Each number is 128 + 32 x the weight over its row's rms, rounded and kept within 0 to 255. Layers, rows and columns count from 0. The size above them is the row's rms in percent of the matrix's.

# layer 12 MLP up, 768x192, rms 0.253, rows 490-507, columns 0-191
size [ 99 101  94 102 101 104  98  97  95 101 102 100  93 106  96 102  90 110]
[[146  87 116 199  94  93  73 131 130 199 149  77 120  59 144 119 141 138  93  82 122  87 142 164 144  87 157 138 144 128 167  65 133 120  62 130 170  99 153 138 167 131 129 120 169  63  98 112 142 108 140 143 180 148 100 125 116  83  50 154 148 216 133 121 183 102 112 122 126  83  94  74  86 137  97 106 175 141 129  95 167 116  96 167 126 160 128  69 168 126 109 137 116 123 136 201 104 101 126 118 101 149 112 107 185 143 185  90 135 157 138 116  98 158 131 151  85 114 103 164 123  93 104  79 162 103 150  89 118 133 125 139 122 149 158 172 147 123 118 153 139 145 183 135 114 126 117 137 186 171  77 110 139 143  84 111 159 163 120 110 107 188  84 134 100 117 139 109  90 120  83 113 116 148 148 161 178 159 133 163 111 192 136 134  88  90 158 184 174  84 112  89]
 [ 97 101 116 118 127 139 110 113 144  77 173 120 111 107 123 123 123  64  92 186 185 121  95 155 181 134 170 186  90 117 188 159 127 123  70 123 104 143 127 129 140  95 147 153 163  93 121 154 128 167 136 159 154 146 135  75 104 162 104 100 128  89 151 114 125 128 134 126 209 131  82 125 157 141 122 144 141 148  91 128 162 213  79 170 152 167  96 103 156 175 110  94  74  53 131  71 101 102 143 147 125 174 139 160 123  80 129  90  97 145 147 151 125 147 157 137  94 148  63 109 106 130 140 147 129 164 127  71  86 134 167  97 114  95 147  78 151 156  59 100 209  98 128 172 124 112  82  93  93 126 103 101 145 108 113 117 152 161 125 125 194 147 150 144 107 136  58  78 152 169 163 125 156 108 158 129 185 149 105 144 114  97 126 201 121 141 151  90 171 143 156  88]
 [ 72 187 157 125 175 125  65  94 113  57 114 115  80 200 134  89 143 106 125 119 128 142 123 141  71 149 123 150 103  94  91 100 130  90 138 118 110 106  88 112 129 135  99 156 186 171 114 175 141 171 133 113  69 117 128 149 140 122  61  90 182 126 176 149 140 143 136  73 128 184 125 145 135 145 158  92 131 172 113  90 200  72  92 144 156 125 158  93 141  57 156 179 104 112  87  98 164  71  90 179 144 100 108 182  82 115 145 120 100 121 131  80 167 128 100 116 122  84 155 167  85 136 114 125 122 145 132  76 143 132 105 164  98 141  96  95 112 115 108 115 160 140 163 167 153 110 159 144 183 104 139 137 154 149 162 104 121 130  76 132 109 186 144 186 123 147 151 114 198 123 126 151 131 158  86  98 133 171 103 130 163  71 119 205 129 120 119 155 155 101 104 177]
 [100 148 143 171 164 142 140 106  93 161 148 116 122 138 167 161  80  58 110 111 174 129 132 142 126 108 149  77 152  90 103 146 137 128 165 148 159 165 169 138 110 122 188 185 179  74 128 112 151 127 139 109 142 112 146  65  54  92 146 151 106 123 134  92 139  87 112 154 149 181 132 126 156 129 106  82 140 170 141 167 112 113 130  72 117 122 122 106 106 145  61 174 173 131  57 153 167 142  79 116  89 104 125 188  78 111 137 133 135 221  74  92 163 105 108 149 162 120  77 119 138  93  77 115 108 118 127 141 148  55 120 135 112 148 135 117 118 106 120 142 104 134  80 185 130 120 158 147 184 101  55 100 167  71 195 144 140 168  98  92 140 172 120 107  74  56 158 142 108 120 139 120 128 135 108 147 130 142 145 100 179 145 193 112 147 146 177 123 114  91 123 149]
 [127 123 122 137 137 205 188 149 117 145 170 147 133 194 110 147 116 156 111 106 117 170 130 123  83  88 148 172 144 126  70 128  93 156 171 104 105 173 117 130 150 103 111  65 140 160 148 115  85  55 108  92  82 111  80 107 106 119 108 117 168 139 133 122 138 141 104 170 173 101  88 157 127 120  94 127 100 121 145 152 120 133 142 158  81 163  79 127 158 142 147  91  97 151  97 152 143 147  99 185  43 112  60 152  76 110 157 197  71  64 145 155  74 190 106 134 121 132 138 159 164 159  77 135  90 155 138  95 134 159 150  81 114 125  97 138 201  54 143 140 184 146 156 157 168 139  95 107  99 109 104 103 117 137 110 120  97 148 115 116 163 101  77 131 135 117 172 166 179 123  93 113 132 169 131 113 134 136  69 194 130 166 144  94 100 115 113 134  88 141 158  85]
 [134 109 146 158  73 138 174  80 136 147 134 125  73  93 106 140  91 137 176 156 109  57 132 126 136 145 159 124 171  61  83 133 106 150 119 104 181 135 125 106 124 102 156 122 116 162 177 147 163 128 129 155 208 129 105 162  78 104 141 134 141  63 178  77 112 136  77  77  88 130  96 116 140 138 121 175  90 137 153 146 141 143  77 141 162 174 114 186 168  53 131 126  96 153 182 172 150 139 130 141  78 128 127 118 144  95  80 134 152 102 136 116 136 132  56 130  83 110 176 137 109 143  53 164 117 170 126 131 205 133 136 107 113 156 108 163 131 146 138 104 118 139 165 142 152  88 123 118 152  98 119 134 159 140 181  96 101  78 117  82 113  84  91 192  99 168 170  75 125 173 139 105 156 125 102 147 130 119 179 123 184  79 116  72 151 151  88 153 151 123 112 182]
 [118 129 118 168 129 179 106 143  97 144 134 120 219 143 127  79 115  86 125  84 143 123 152 117 187 134 164 116 121 116 163 113  98 166 116 102 127 106 125 145  79 152 192  77 128 109 129 120 136  89 126 151 175  51 140 120 125 132 102 132 121 144 136 139 110 151 161 105 167 173 127 203 130 121 119 126 167  75  66 116 142 147 156  74 159 162 127  67 111  97  88 128 107 143 168 102 139  65 158  96 120 116 106  58  83 135 103 139  85 183 159 124 147  96 146 123 159  88 160 193 113  90 166 144 159 113 150 181 105 121 132 105 146 116 133  96 103 172 153  99 123 170 146  71 140 132 146  83  95 133  94 129 110 140 136 152  86 183 163  78 142  81 170 124 125  98 223 125 108 132 109 105 125  77 120 123 130 163 158 228  60 140 143 113 147 132 103 171  98 134  73 123]
 [129 132  96 142 152 147 150  89  99 108  98 118 160 109  78  23 118 155  84  88 144 103 122  94 142 123 145 135 125 113 124 140 103 169  94 117 172 149 210 119 104 133 163 194 165 181 125 187 132 166  73 123 103 121 113 105 141  99  42 151 131 156  79 197 156 154 123  70 134 149 105 151  97 116 112 159  86  63 168 113 133 157 139 195 101 114 156  99 140 126 121 167 120 146 169 162 121 114  92 135 159 164 157 119  97 139 162 148 117  89 138 146 136 150 156 116 133 182 129 118  80 152 191  93 147  82 158 148 127 116 107 101 175  92 143 125 104 136 135  73 107  92  92  97 104 144 166 131 122 128 173  89  72 151  95 149 141 114 154  91 168  64  75 102 123 148 146 109 105 126 148 114 130 176 149 168 167 123  97 141  70 182 105 100 161 116 142 179  56 122 170 116]
 [112 140 152 179 112 126 164 180 109  95 172 133 114 155 135 119 112 159 115 125 115 115 146 145 180 161 114 130 161 125 111 142 181 114 156 137  63 193 120 150 111 133 148  50 173 138 159 151 140 148  60 218 119 125 129 102  95  95  70 201 122 142  97 127 129 181  86 116 120 108 177  84 117 145 111 108 116  51 158 139  96 120 122 100 150 122 122  85 108 146  75 150 137 156 200 148 162  91 106 110  94  82 171 143 166 125 148 109 105 132 123 149 226 149 150 149  95 146 143  88  46 125 122  99 137 100  95 143 132 105  88  93  95 130 147 131 138 125  96 157  81  84 103 174 154 143 181 182 124 137 124 113 169  91 132 119 127 109 142 163 109 139 137 133 111 132 100  83 154 121 132  89 112 125 144 159  48 129 151 143 136  80 170 130  95 122 156 188  88  53 104 158]
 [133 158 133  98 122 177 108 131 105 151 184 113  73  78 103 135 119 165 172 177 150 115 106 177  83 129 150 127 153 125 107 129  60 142 104 120 145 138 120 125  94 152  43 142 157 125 152 148  96 117 153 106 194 176 171 114 107 112 120 107 114 117 132 141  99 155 135 122 128 212 125  93 118 129 157 127 106 165 133 116 181  72 107  96 133 142  96 153 126 170  89 111 114 139  90 137 159 129 157 109 102 141 149 104  87  34 118  80 108 145  81 106 117 162 163 162 128  76 157  77  85 120 170  69 195 118  85 187 157 133 155 157 144 132 139  89 117 114 132  77 147 129 113 117 185 186 134 140 158 161  84 147 192 118 125 147  79 130 163 146 119 156 136 166 106 159 159 107  92  96 155 136 133 136 141 111 130 190  82 137 149 122 148  84  77 179 143  77 169  54 134  70]
 [ 55  63 124 147  92 163 200 159 124 135  51 130 148 135  61 128 151 164 141 120 128 146 144  87 197 128 132  81  90 124  75 114 108 131 143 113 136 134 133 129 139 158 207 134 165 100 105 114 161 100 106 127 123  88 165 106 124 151 102 174 112  97 114  97 118 154 158  94  73 117 133 121 115  91 153 140 125 136  93 158 131 116 185 133 164 136 121 157 141  97 108 156 123 154 135 131  93  88 148 136 172 104  21  74 133 157 168 123 171 116 159 131 162 138 162 124  73 179 103 127 146 112 161 161 128 116 123 143 154 135 151 157 142 141 107 127 113 159  97  71  81 147 122  91 129 156  82 158  91  88 131 173  57 182 113 167 122 133 161 159 157  99  67  85  83 116 151  66 159  80 165 100  91 115 144 185  85 149 163 192 151  91 135 115 117 116 167 133 153 124 107 171]
 [117 146  88  93 148 109 170  64  90 129 172 209  70 135 182 139 113 147 178  80 115 139  76 168 163 173 150  80 124 155 184  51 158 186 129 122 165 150 156  93 157  82 121 123  94 145  88 153 147 108 111 117 128  68 138 149 100 122 171 118 166 117 161 117 129 116 154 118 123  96 204  90 135 147 142 104 128 164 149 155 143 165 157 141  98 133  76 131 169 118  65 127 113 148 116 110 116 161 148  80  69 130 145 150 124 128 122 114 135  80 155  88 132 168 106 109 108 114 153 114 146 161 179 135  71  78 143  87  75 108 135 173 144 126  96 145 129  73 119 164 167 118 149  63  91 177 131  87 137 136 125 140 139 123 180  80 153 112 154  73  93 147 147 142 160  83 100 207 178 137  93 126 126 118 167  89 167 101  95 156 129 162 117 113  94 137 129 186  98 130 130 104]
 [148 121 108 145 113 174 146  81 135  94 105 182 137 126 162  68 177 128 103 154 132 134  63  99 121 104 147  98 102  97 168 118 200 110 134 150 154 124 109 123 116 117 158 115 188 129  90  81  96 148 105  90 158  96 146 203  96 132 108  72 150 145 118 109 156 138 102 147  96 123 101 170  97 117  79  98 122 183 149 135 106 153 110  80 122  86 135 148 157  95 184  88 116 133 111 215 100 108 162 180 152 122  64 110 161 104 140 107 118 163 167 161 132 134 139 119 163  62 158 118 132 153 109 153  90  97 174 103  99 116 113 191  96 153 152 163 123 134 128  78 162 156 129 142 166 108 127 160 131 148  93 155  59 189 135 107 122  65 148 151 150  88 181 128 101 129 132 156 117 103 150 114  71 146  98 119 119  75 144 137 183 116 161 183 188 121 123 122  28 108 161 138]
 [168  90 151  98 163 134 141 169  79 160  89 137 155 119 135 157 140 202  57 137 106 141 166 139 173 116 137 107 191 111  98 124 109 173 122 108 110 128 142  94 168 112 152 179 144 114  89  97 133 137 126 106 116 104  82 156 158 104  78  97 158  97 127 149 155 143 167  95  85 120 176 119  98 166  70  90 132 158  88 145 153 177 147 165 167 107 156  98 151  95 103 166 115 110 121 144 133 130 166  61 149 142 102  89 163  92  99 171 134 121 118 101 106 143 106 168 130  86 135 103 129 104 144  74 118 171 160 157  86 113  79 146 135 116 176 145 159 122  63 163 137 175 115 142 202 111 140 171  99 115  93 162 102 176 109  89 104 102 171  97  98  88  99  98 128 105 152 135 131 219  90 170 115 167 170 119 127  53 179 118 135  66 130 164 115  67 101  91 142 115 100 166]
 [194 116 128 131 109 128 139 111 126 121 125 100 147 129 125 144 162 152  98 149  94 151 101 149 107 121 168 177 171  65 143 113 153 136  92 164 144 138 107 124 113  96 117 112 130 138  99 139 151 100  64  68 106 117 105 191 168  59  97 205 157 127 112 115 151 139 101 145  64 122 162 146 130 152 165 100 142 140 130 147 129  97 141 170  95 150 159 168 235 133  65  85 153 153 186 144 162  84  82 112 135 211 117 125 110 119  94 115 146 108 152 146 113 158  94 106 108  88 170 163 159 101 116 129 151 109 145 103 112 189  78  75  92 130 156 123 154 155 119 157 148 136 133 101 141 101 151 209  92 155 107 154 191 160 138  67 107 115 107  87 134 166  95 107  65  94  84 129 144 170 152 108 106 149 169  92  94 136  62 150 130 125  74 149  96 102  84 159 126 123 175 132]
 [163 146 118 147  78  82 175 165 136 139  78 109 146 139 149  90 129 135 170  94 114 147  99 142  61 109 110 126 148 167 130 145 116 111  72 150 125 116  55 159  87 160 146 123 169 130 136  78  89  87 126  74 139 125 153 104 138  90 132 170 140 107 185 132 139 184  86  90 128  97 151  92 102 173 170 126 103  96  79 115 105 157 108 127 188 150 158 167 127 115 115 115  99 114 177 148 142 130 114 114 154 152  76 160 179  69 109 144 136 125  94 130 116 101 148 139 134 198 179 214 145 114 117 119 124 175 125 136 111 125 120 167 124 125 184 122  83 176 152 120 114 141 149 102 165  81 102 205 149 115 119  78 139 137 162 126 148 166  39 151  65  90 135 139 132  89  91 131 125 142 105 142 120 130 116  78 128  62 119  92 141 125 113 100 161 119  59 163 145 153 214 179]
 [ 83  75 144  48 164 148 178 127  75 106 137 130 201 140 129 116 146 141 133  66 166  63 110 178 158 104 146 146 144 158 127 148 111 143 141  86 142  93 125 132 120 133 141 164 111 124  98 135 139 146 181 123 101 108 125 159 117 131 140 134 107 130  97 119 115  75 179 169 179 149 138 170 146 155 117  76 148 116 165 131 158 175 178 112 152 125  85 130 135  88 100 163 141  99 127 176 122  91  61 149 135 108 120 163 118  91 128  97 133 196 152 141 169  84 113 186 128  99 161 201  85  95 128  97 158  97 194 160  97  85 159 101 160 172 106 116 158 119 156 180 102 113 131  91 102 127 140 154 137  99 107 117 139  97 103 105 172 101  82 145 139 193 147 119 178 104 137  87 130 122 153  73 102 193  92 109  69 151 113 196 125 162 125 133  59  54 131 117 121 146 156 115]
 [147 126 152 162 129 128 120  61 117 118 157 126 151 123 112 158 163  75 160 192 101 134 153 110 158 119 136  69 113 104 159 124 193 143 156  95 157  69 126 123 187 139  82 156 133 157  80 117 129 118 102 155  55  87 100 180 184 100 136  94 134 144 151 137 152 162 133 152 110 167  51 116  96 124 138  78  94 144 117 161 163  77 176  87  97 167 116 105 145 114  85 167 169 114 143 153  96 122 176 138 138  86  52 117 126 140 100 102 145 138 123  95 144 170  89  45  69 135 112 163 113 104 106  82 142 113 122 130  79 121 157 150 132 100 117 141  98 140 201 117 160 131 152 123 186 157 172 103  89 112 109  88  89  96 158 150 127  79 125 133  88 116 133 129 135 125  90 128 189 185 151 186  82 119 184 126 123 144  94 120 149 171  89 150 115 107 128 108 112 174 194 153]]
# layer 12 MLP down (transposed), 768x192, rms 0.375, rows 490-507, columns 0-191
size [ 97  98  92 107 101 107  93  96 107 101 104 103 100 100 100 105  90 110]
[[154  89  98  57 147 120 144 140 160 122 147 192 132 140 185 192 161 151 140 116 144 193 178 155 134  58  64  91 150 113 142 106 137 121 179 125 120 171 166 161 138  82 113  95 136 148 144 157  83 130 117 131 170 149 107  79 122 140 116 140 128 120 132  54 175 148  96 142 130 125 127 150 109  36 121  87  89 135 120 199 104  72 110 165 120 155 102 110 160  98 111 133  88 143 124 151 120 178 123  99 131 156 153 136  93 115 196  99 128 143  91 111 101 141 120 103  58 138 135 147  88  45 109  19 171 156 100 112 100 115 105 143 153 125 167 134 192 108 136 160  89  95 173 144 131 147 148 170 127 124 153 119 113 144 145 101 160 132 133 134  99 125 105 145 145 103  92 155 161 135 128 148 101 155  65 133 109  76 177 191 139 168 158  93 152 131 145 144 125  96 127  78]
 [175 133  92 192  92 116 137 105 137 163 132 126 115 145  53  84 178 139 119 103 127  84 114 162 111 147 108 130 140  86 162 123 135 147  63 110  97 107 125 124 138 113 172 107 112 117 153 135  73 119 106 117 125 162 133 153 168  98 148 133  87  76 153 136  78 177 121 175 204 143 161 147 133 135 105 139  90 141 171 167 154  99 129  94 116 193 118 134  92 149  97 102 146 108  65 102 162 106 127 175  96 143 190  80 101 148 160 113 152 115 148 203 161  87 113 180 158 159 121 179 114 134 117 128 114 120 165  79 171 158 164 140 118 156 163  83 137 118  79 110 113 126 116  84 175 176 117 111 111 101 157  87  94 111 176 149  84 104 158 104 120 120 172 173 161  68 150 183  93  72  84 140 126  75 124 183 150 149 118 120 125  67 100 194 119 159 137  58 160 113 142 106]
 [122 116 122 106  96 158 140  83 133 153 117  89 117 157 111  80 209 151  89 138 145 113  85 169 140  92 108 148 122  67  83  77  96 113 103 150 112 118 157 144 163 128 137  94  98 145 125 143 154 136  95 131 160 152 112 118  94 132 155  98  67 134 112 145 102 104 140 125 111 100 155 123 109 185 150 172 118  73 100 157 127  93 161 117 137 118 123 138  50 148  90 142 132 160 131 169  86 135 132 123 150 158  70  88 170 143 176 210 182 149  95 127 121 217 206 192 221 129 102 164 160 147  91 136 122  85 133 167 134 136 177 153 155 118 147 153 183 126 106 155 137 112 113 100 126 190  87 169 105 138 148 157 114 101 149  95 129 176 137 108 142 116 126 114 142 115  89 191 142 155 128  76 121  83  68  74 104 115 166 129  70 144 115 101  77 156 141 151 129 123  84  86]
 [119 173 129 144  97 107 107  84 114 138 197 108 142 131 179 130  64 103 117  68 153  76 112 125 180 118 113  96 126 121 137  91 165 160 148 106  97  78  61  97 140  87 187 127 119 163 170 124 127 106 142 200 188 130 171 149 104  98 111 123 135 144 150 155 146 172 139 126 135 179 147 109 143 166 159 106 187 144 104 140 138 131 165  98  64 149 116  99 111 146 164 135  58  91 143 124  86 149 141 109 102 110 192 180 113 115 133 105 160 100 105 137 104 133 175 152 109  98 168  95 172 108 119 145 179 174 121 133 136 165  87 122  96 135 103 130 153 163 124 104 135 113 188 132 114 140 183 105 196 123 110 112  94 119 106  61  97 191 118 126  98  73 116 145 124  56 146 151 115  73  76  75 163 107  96  44 106 143 122 135 129 134 109 170 138 164 130 108 183 144 174 121]
 [136 153 158  84 176 153 133 147 142 136 115 103 132  77 162 130 120 134 132  91 115 136 126 197 133 153 133 142 118 140 125 162 143 182 100  68 137 100 155  55 128 107  92 151 125 150 105 160 170  94 141 127 138 127 126 127  98 113  95 190  98 200 140 179 128 131  43 163 108  46 114 135 137  55 110 159 122 113 144 117  68 168 103 150 123 167 133 136 142 175 131  44 113 169 126 116  89 176 137 195 135 105 117 162  93 133 151  83  99 143 132 125 119 151 128  82  70 150 140 149 158 151  66 173 103 121 163 147 129 138  78 115 139 143 104 119 163 148 146 155 133 130 170 153 147 115 184 145  99 156 116  97 129 118 175 102 148 104 100 202  91 166  90 106  41 133 139 114  90 125  87 118 126 150  88 176  98 114  82 148  91 143  98  55 163 167 152 127  69 125 141 162]
 [169  89  98 141 117 136 127 210 114 153 159 169  77  85 139 110 100 126 147  89 128 137 173 169 158  88 130 179 125 121 183 144 116 156  76  72  67 103 109 203 163  95 122 121 119  81 121 100 126 132 107 123 154  92 147 135  98 106 174  24 168 101 151 145  99  84  91 150 141 149  65 120 115 159 140 144 103 162 125 125 141 119 109 173 143 164 132 101 154  90 156  99 200 173  94  83 136 141 121  94 105 180 165 212  80 135 155  95 165 184 119 109 106 131  91  76 173 119 150 170 113 156 179 194 108  98 166 168  90  74 128  97 106  80 193 143 115 150 155 131 144 121 118  95 155  98 112 175 127 131  92 136 186 100 147 128 111 139 111 111 168 156 105 152 116 116 143 112 103 120 142 114 134 116 167 107 126 152 144 113  81 144  86 131 179 157 128 107 100 127 116 131]
 [149 123 104 135 135 127 134 127 119  69 143  88 163 137 113  95 151 102  55 124 163 138  83  98 100  95  91 138  80 116 225 120 122 135 136 140 156 104 157 151 144  88 112 107 129 152 125 114 134 120 140 126 132 111 130 114 124  95 157 149  88 107 153  83 134 135 122 101  83 129 167 135 142 161 140 118 114 109 107  90 166 128 160 136 184 192  52 193 131  97 131 139  92 118 123 109  93 191 132  94 106 120 172 116 126 108  88  80  49 129 131  99 163 116 105  99 150 126 116  83 117  93  87 182 107 198 129 199 193 145 124 155 171  69  85 173  60 158 182 204 126 147 158 119 158 132 148 135 125 111 150 114 150 158 171 137 143 111 125  97 135  90 144 213 181 147 140 199 144 127 148  99 146 126 109  56 143 150 100 118 119 126  97 128  43 154 125 132 127 163 138 122]
 [111 206  77 100 124 168  86 119 113 122 131 128  96 127  88  85 106 127  93 120  93 117  99 172 179 149 152 110 126 105 105 148 130 153  93 104 134 145 156 161  89  97 131 130 130 172  72 167 195 109 119 111 162 132 137 153 151 110 108 122  96 105 167 144 123 130 110 111 153 147 111 103 119 126 105 108 129 182 141 148 176 149 121 134 145  82 176 150 163 135 122 123 168 117 126 141 131 172 141 119 117 145 120 217 149 135 142 184 131 136 115  75 111 161 178 145 124 146 105 125 187 146 156 147 132 118 114  98 125 110 164 157 132 102 136 163 192 131 205 131 118  73 151 157  95 127 109 114  95  75 184  66  49  93 142  87 164  69 120 139 166 117  71 116 126 110 151 121  42 130 100 120 149 127 209  80 117 102 129 197 112 107 159  10 177 120 117  88 144 121 110 111]
 [147 115 114 126 125 129 177 149 113 114 164 142 115  89 137 187 224 112 141 145 116 159  92  72 115 127 157 181 128 137 170 150 118 123 125 200 138 133 142 164 115 114 150 177 143 105  98 107 157 114 151 108  97 176 128 112  93 161 146 112 160 101  85 147 113  92 120 129  71 107 124 199 169 104 123 160 175 176 118 149 200 121 135 130 129  77 136 131 196 101 148 125 141 104  59 140 131 132 139 100 137  80 141 137 118 104  63 102 155 185 136  49  98  93 142  33  93 137  75 124 182 151 115 113 147  78 128 135 147 117 107 178 163  94  67 139 130 150  93 130 103 174 184 129 133 118 121  91 130 105  82 111 111 119 133 200 128 137 101 154 161  89  93 127 133 186 138 144  92  76 149 172 134 153  70 149 155 101 118 118 171  98 132 104 179 135  63 128 127 108 118 108]
 [139 154 166 124 123 156 169 105 120 139  88 121 112 165 172 154 112 134  83 141 154 153  86  88 145 135  85 116 105 127 141 169 163 110 105  84 149 129 215 163 128 124 142  89 191 124 162 118 171 195  92 156 108 144 137 148 138 112 116 123  94 183  52 238 121 112 103 158 131  93 126 137 128 124  99 127 169 128 126 133  87 137  95 127  92 109 123 206 113 176 127 165 134 120 139 150 126  56 113  91 154 169 130 186 120 131 115 156 122 124 144 148  29  69 137 110 142 166 116 133 154  99  94  95 131 156  89 111 132  93 173 101 121 138 158 182 106 113 163 140  60 143 113 107 133 158 143  94  71  76 117 172 100 155  83  98 159  77  97 121 108 202  41 139 134 145 162  85 120 109  93 161 117 143 156 104 129 166 143 135  90 126 127 113 134 125 106 114 177 103 116 144]
 [ 82 120 140 136  60  94 123 120 169 152 189 139 167 116 110  89  94 138 129 116 144 140 116 147  90  91  90 108  98 151 120 131  87  97 127 107  86 137  83  98 113  77 161 140 150 132 161 119 132 144 128  96 111  98 116 130 141 139 139 131 109 142 119 157 113 122 142 142  89 154 192 143 119  81 172 107 129 140  94 119 167 129 144 107 163 131  75 118  69 176  97 207 144 165 143 148 108 144 157  69 140 185 111  76  96 165 124 157 135 153 148 129 112 134 119 126 158  79 159  83 128 126 162  98 128  94 163 129  77 148 153 107 204  86 161  95 178 186 140 130 132  90 130 128 161 118 134 108  71 113 167 133 135  91 164  80 152 143 118 175  77 195 106  54 179 142  85 136 184 139 190 187  88 183 126  78 110 136  70 169 136 144 110 102 165 101 111 217 134  90 146 140]
 [148  94 114 130 113 102 124 118 159 133 129 156 156 106 126 144  83 110 146  94  83 116 142 144 156 196 132 168 112 177 161 108 162 120  89 106 180 108 128 111 148  87  97  94 108 117 108 185 218 139 106 138  55 103 101 102  97 120 150  95 129 103 148 124  64 118 133 162 116 104 119 121  86 150  99 165 104 118 130 103 151 110 142 119 109  94  87 149 131 178 154 119 117  67 159 134 156 184 135  92 118 130 137 164  97  83 108 103 104 163 150 176 142 137  86 106 179  62 191 141 140  86 154 151 131  97 122 151 129 182 132 102 107 200 143 138 173 111 147  54 163 110 138  65 214  89 139 103 108 109 156 122  83  99 222  85  99 138 155  99 148 130 199  89  95 120 140 151 142 158 143 147 140 176 134 143 151 104 118 176  98 171 113 101 142  62 140 104 134 183 117 115]
 [121 107 151 157  96  99 165 142 125 146 173 172 104 150 142 167 119 116  84 138 122 130 134 185 152  70 111 136 116  91  89 126 141 110 157 131 107 141 130 183 136 148  97 116 184 133 172  79 120 133 136 179 167 107 122 111  97 203 139 139 188  93  76  86  83 110  71 181 157 187  93 180 157  87 160  99  85 118 102 144 119 140 113 121 115 197  93 107 104  65 164  56  89 112 162 150 155 137 145  86  90 150 164 128 115  80 130 116 144  78 131  99 167 134  98  59  89  86 125  86 103  59  94 172 155 125 111 141 162 138 101 125 106 166 108 186 114 147 161 127 138 184 130 125 139 157 119 168 134 142 167 142 129  68 110 122 176 120 176 150 132 113 146 111 141 149 186 121 115 155 116  86 136 123 130  93 156 172  81  73 156 156  92 186 114  71 165 142 117 129  88 127]
 [104 136  92  93 151 104  99 120  75 127 134  81 138  84 148 115 127 141 115 159 108  89 175 104  61 123 158 100 137 194  97 149 134 102 107 161 176 108  87 120 186 120 149 114  93 163 160 108 115 154 143 170  65 156 123 149  92 133 177  76 133 146 146 187 141 112 108 133 142 165 105 136 154 143 133 166 179  73 131 103  92 165 173 166 131 133 132 148 103 146 106  90 105 112 167  89 102  39  75 150  73 154  81 126  96 175 135 127 105 105 132 159  96 132 191 130 114  82  93 113 107 152  72 110 102  82 148 189 147 103  94 137 136 162 105 142  88 122 171 127 103 164 140 144 133 117 164 114 149 144 173 121 156 135 147 178  81 136 125  87 116 166 143 169 158 239 140 109 140 112 150 111 167 148 209 145 137 133  82  94 124 117 137  76  83 143 112 157 122  59 141 143]
 [124 126  72  89 100 160 130 150  92 160 134 103 140 126  75  98 166 103 173  55 141 135 116  89 195 165 161 117 246 104 124 119 151  84  82 139 108 156 104 167 172 188 158 186 147 143 128  97 170 140 136 146 115  60 116 134 152 148 117 113 138 136 105  96 133 106 163 140 152  87 168 160 165  67 128  54 155 146 110  92 249 137 108 145 133 123 147 109 152 131  90 190 154 157  62 123 140 119 138 126 130 123 116 143  80 133 113 136  76 138 160 147  86 155  61 101 178  81 128 117 127  98 143 129 108 150 145 108 120 100 138  94 112 140 133 181 142 180 113  90 135 127 125 149 131 154 100 164  76 159  74 138 139 124 102  99 149 144 128  96 104 160  83 100 118 108 133  68 126 122 192  83 161 172 119 184 142 108 140 119  95 144  96 125  95 115 137 143 129 114 136 116]
 [124 164 173 109 129 138  91 136  34 156 104 130  85 141 100 123 130 104 135 105 138 155 171 117 125 136 120  89 111 138  95 131 124 151 146  62  78 113 103 146  92 104 104 154 141 133 118 165  90 153 141 183 118 137 134 131 183 156 115 138 110  84  66 121 151 108 131 115 158 162 102 169 132  83 158 125 182 172  98 147  94  90  99 154 171 108 136 130  85 154  70 113 132 129  81 157 175  85 128 166 116 111 127 166 139 188 131 147 193 109 163 136 195 107  53 126 126 136 105 126 196 161 153 116 107 124 167 131 127  24  93 126  74  99 154 146  87 161 130 104  98 138 112 147 162 136  79  90 123 172 180 117 173 136 177 118  95 127  91 141 144  66  74 105 136 139 107 174  82 197 185 139 119 154 137 184 133 118 172 164 107  93 106 109  99 111 175 134 143 162 126 102]
 [122 163 135 129 114 167 100 135 157 112 115 155  71 123 101 100 119 104 146 181 150 163 150  73 132 145 165 111  69  82 147 133 139 120 144 116 141 195  88  81 165  84 103 145 128 166 161 142  85 136  95 108 127  93 169 156 167 144  89 154 106 146 111 110 188  78  78 130 134 118 139 156 129 176 127 182  83 120 106 103 164 122 121 141 153  95 136 174 129 118 114 107  77 137  96  88 112 147 179 151 101 144 114 122 189 152 165 144  45 136 123 141 132 180  98 136 194 147 119 136 177 159 148  65 160 144  97 215 133 137 117 152 137  85 109  77  98 100  80  97 172 103 164 125 132 133  90 138 138 135  90 113 172 196 123 181  95 142 151  87  88 159 106 159  60 119  99 155 131 130 139 145 123  76 122  56 204  93 142  82 119 140 136 146  84 168 153 142  85 122  96 128]
 [157 151 130 200 172 114  75 108 143 123  72 100 131 128 121 136 133 117 132  82  96  48  73 126 136 137  85 107  95 117 126 115 111 153  98 161  77 118 105 133 148 197 181 120  69 165 142 124 170 116 153 126 139 124 125  89 192  85  84  85 109 101 103 167 144 157 168 104  93  91 113 105 106 141 182 141  83 142 103 126 131 100 137 135 136 118 122 147 110 106 163 125 167 104 166 147 129 178 130 116 141 114 128 150  98  96  88  91 182 125 108 145  77 109 123 117 156 147 132 197  91  94 100 138 157 201  99 137 140 138 110  90 141 153 169  73 154 112 184  90 126 119 138 151 140 147 182 107 180 140  72  95 120 131 125 118  89 183 143 115 113 162 165 135 132 162 131 111 103 107 108 105 146  75 133 233 117  83 162 125 159  59 114 145 114 112 174 126 173 217 121 182]]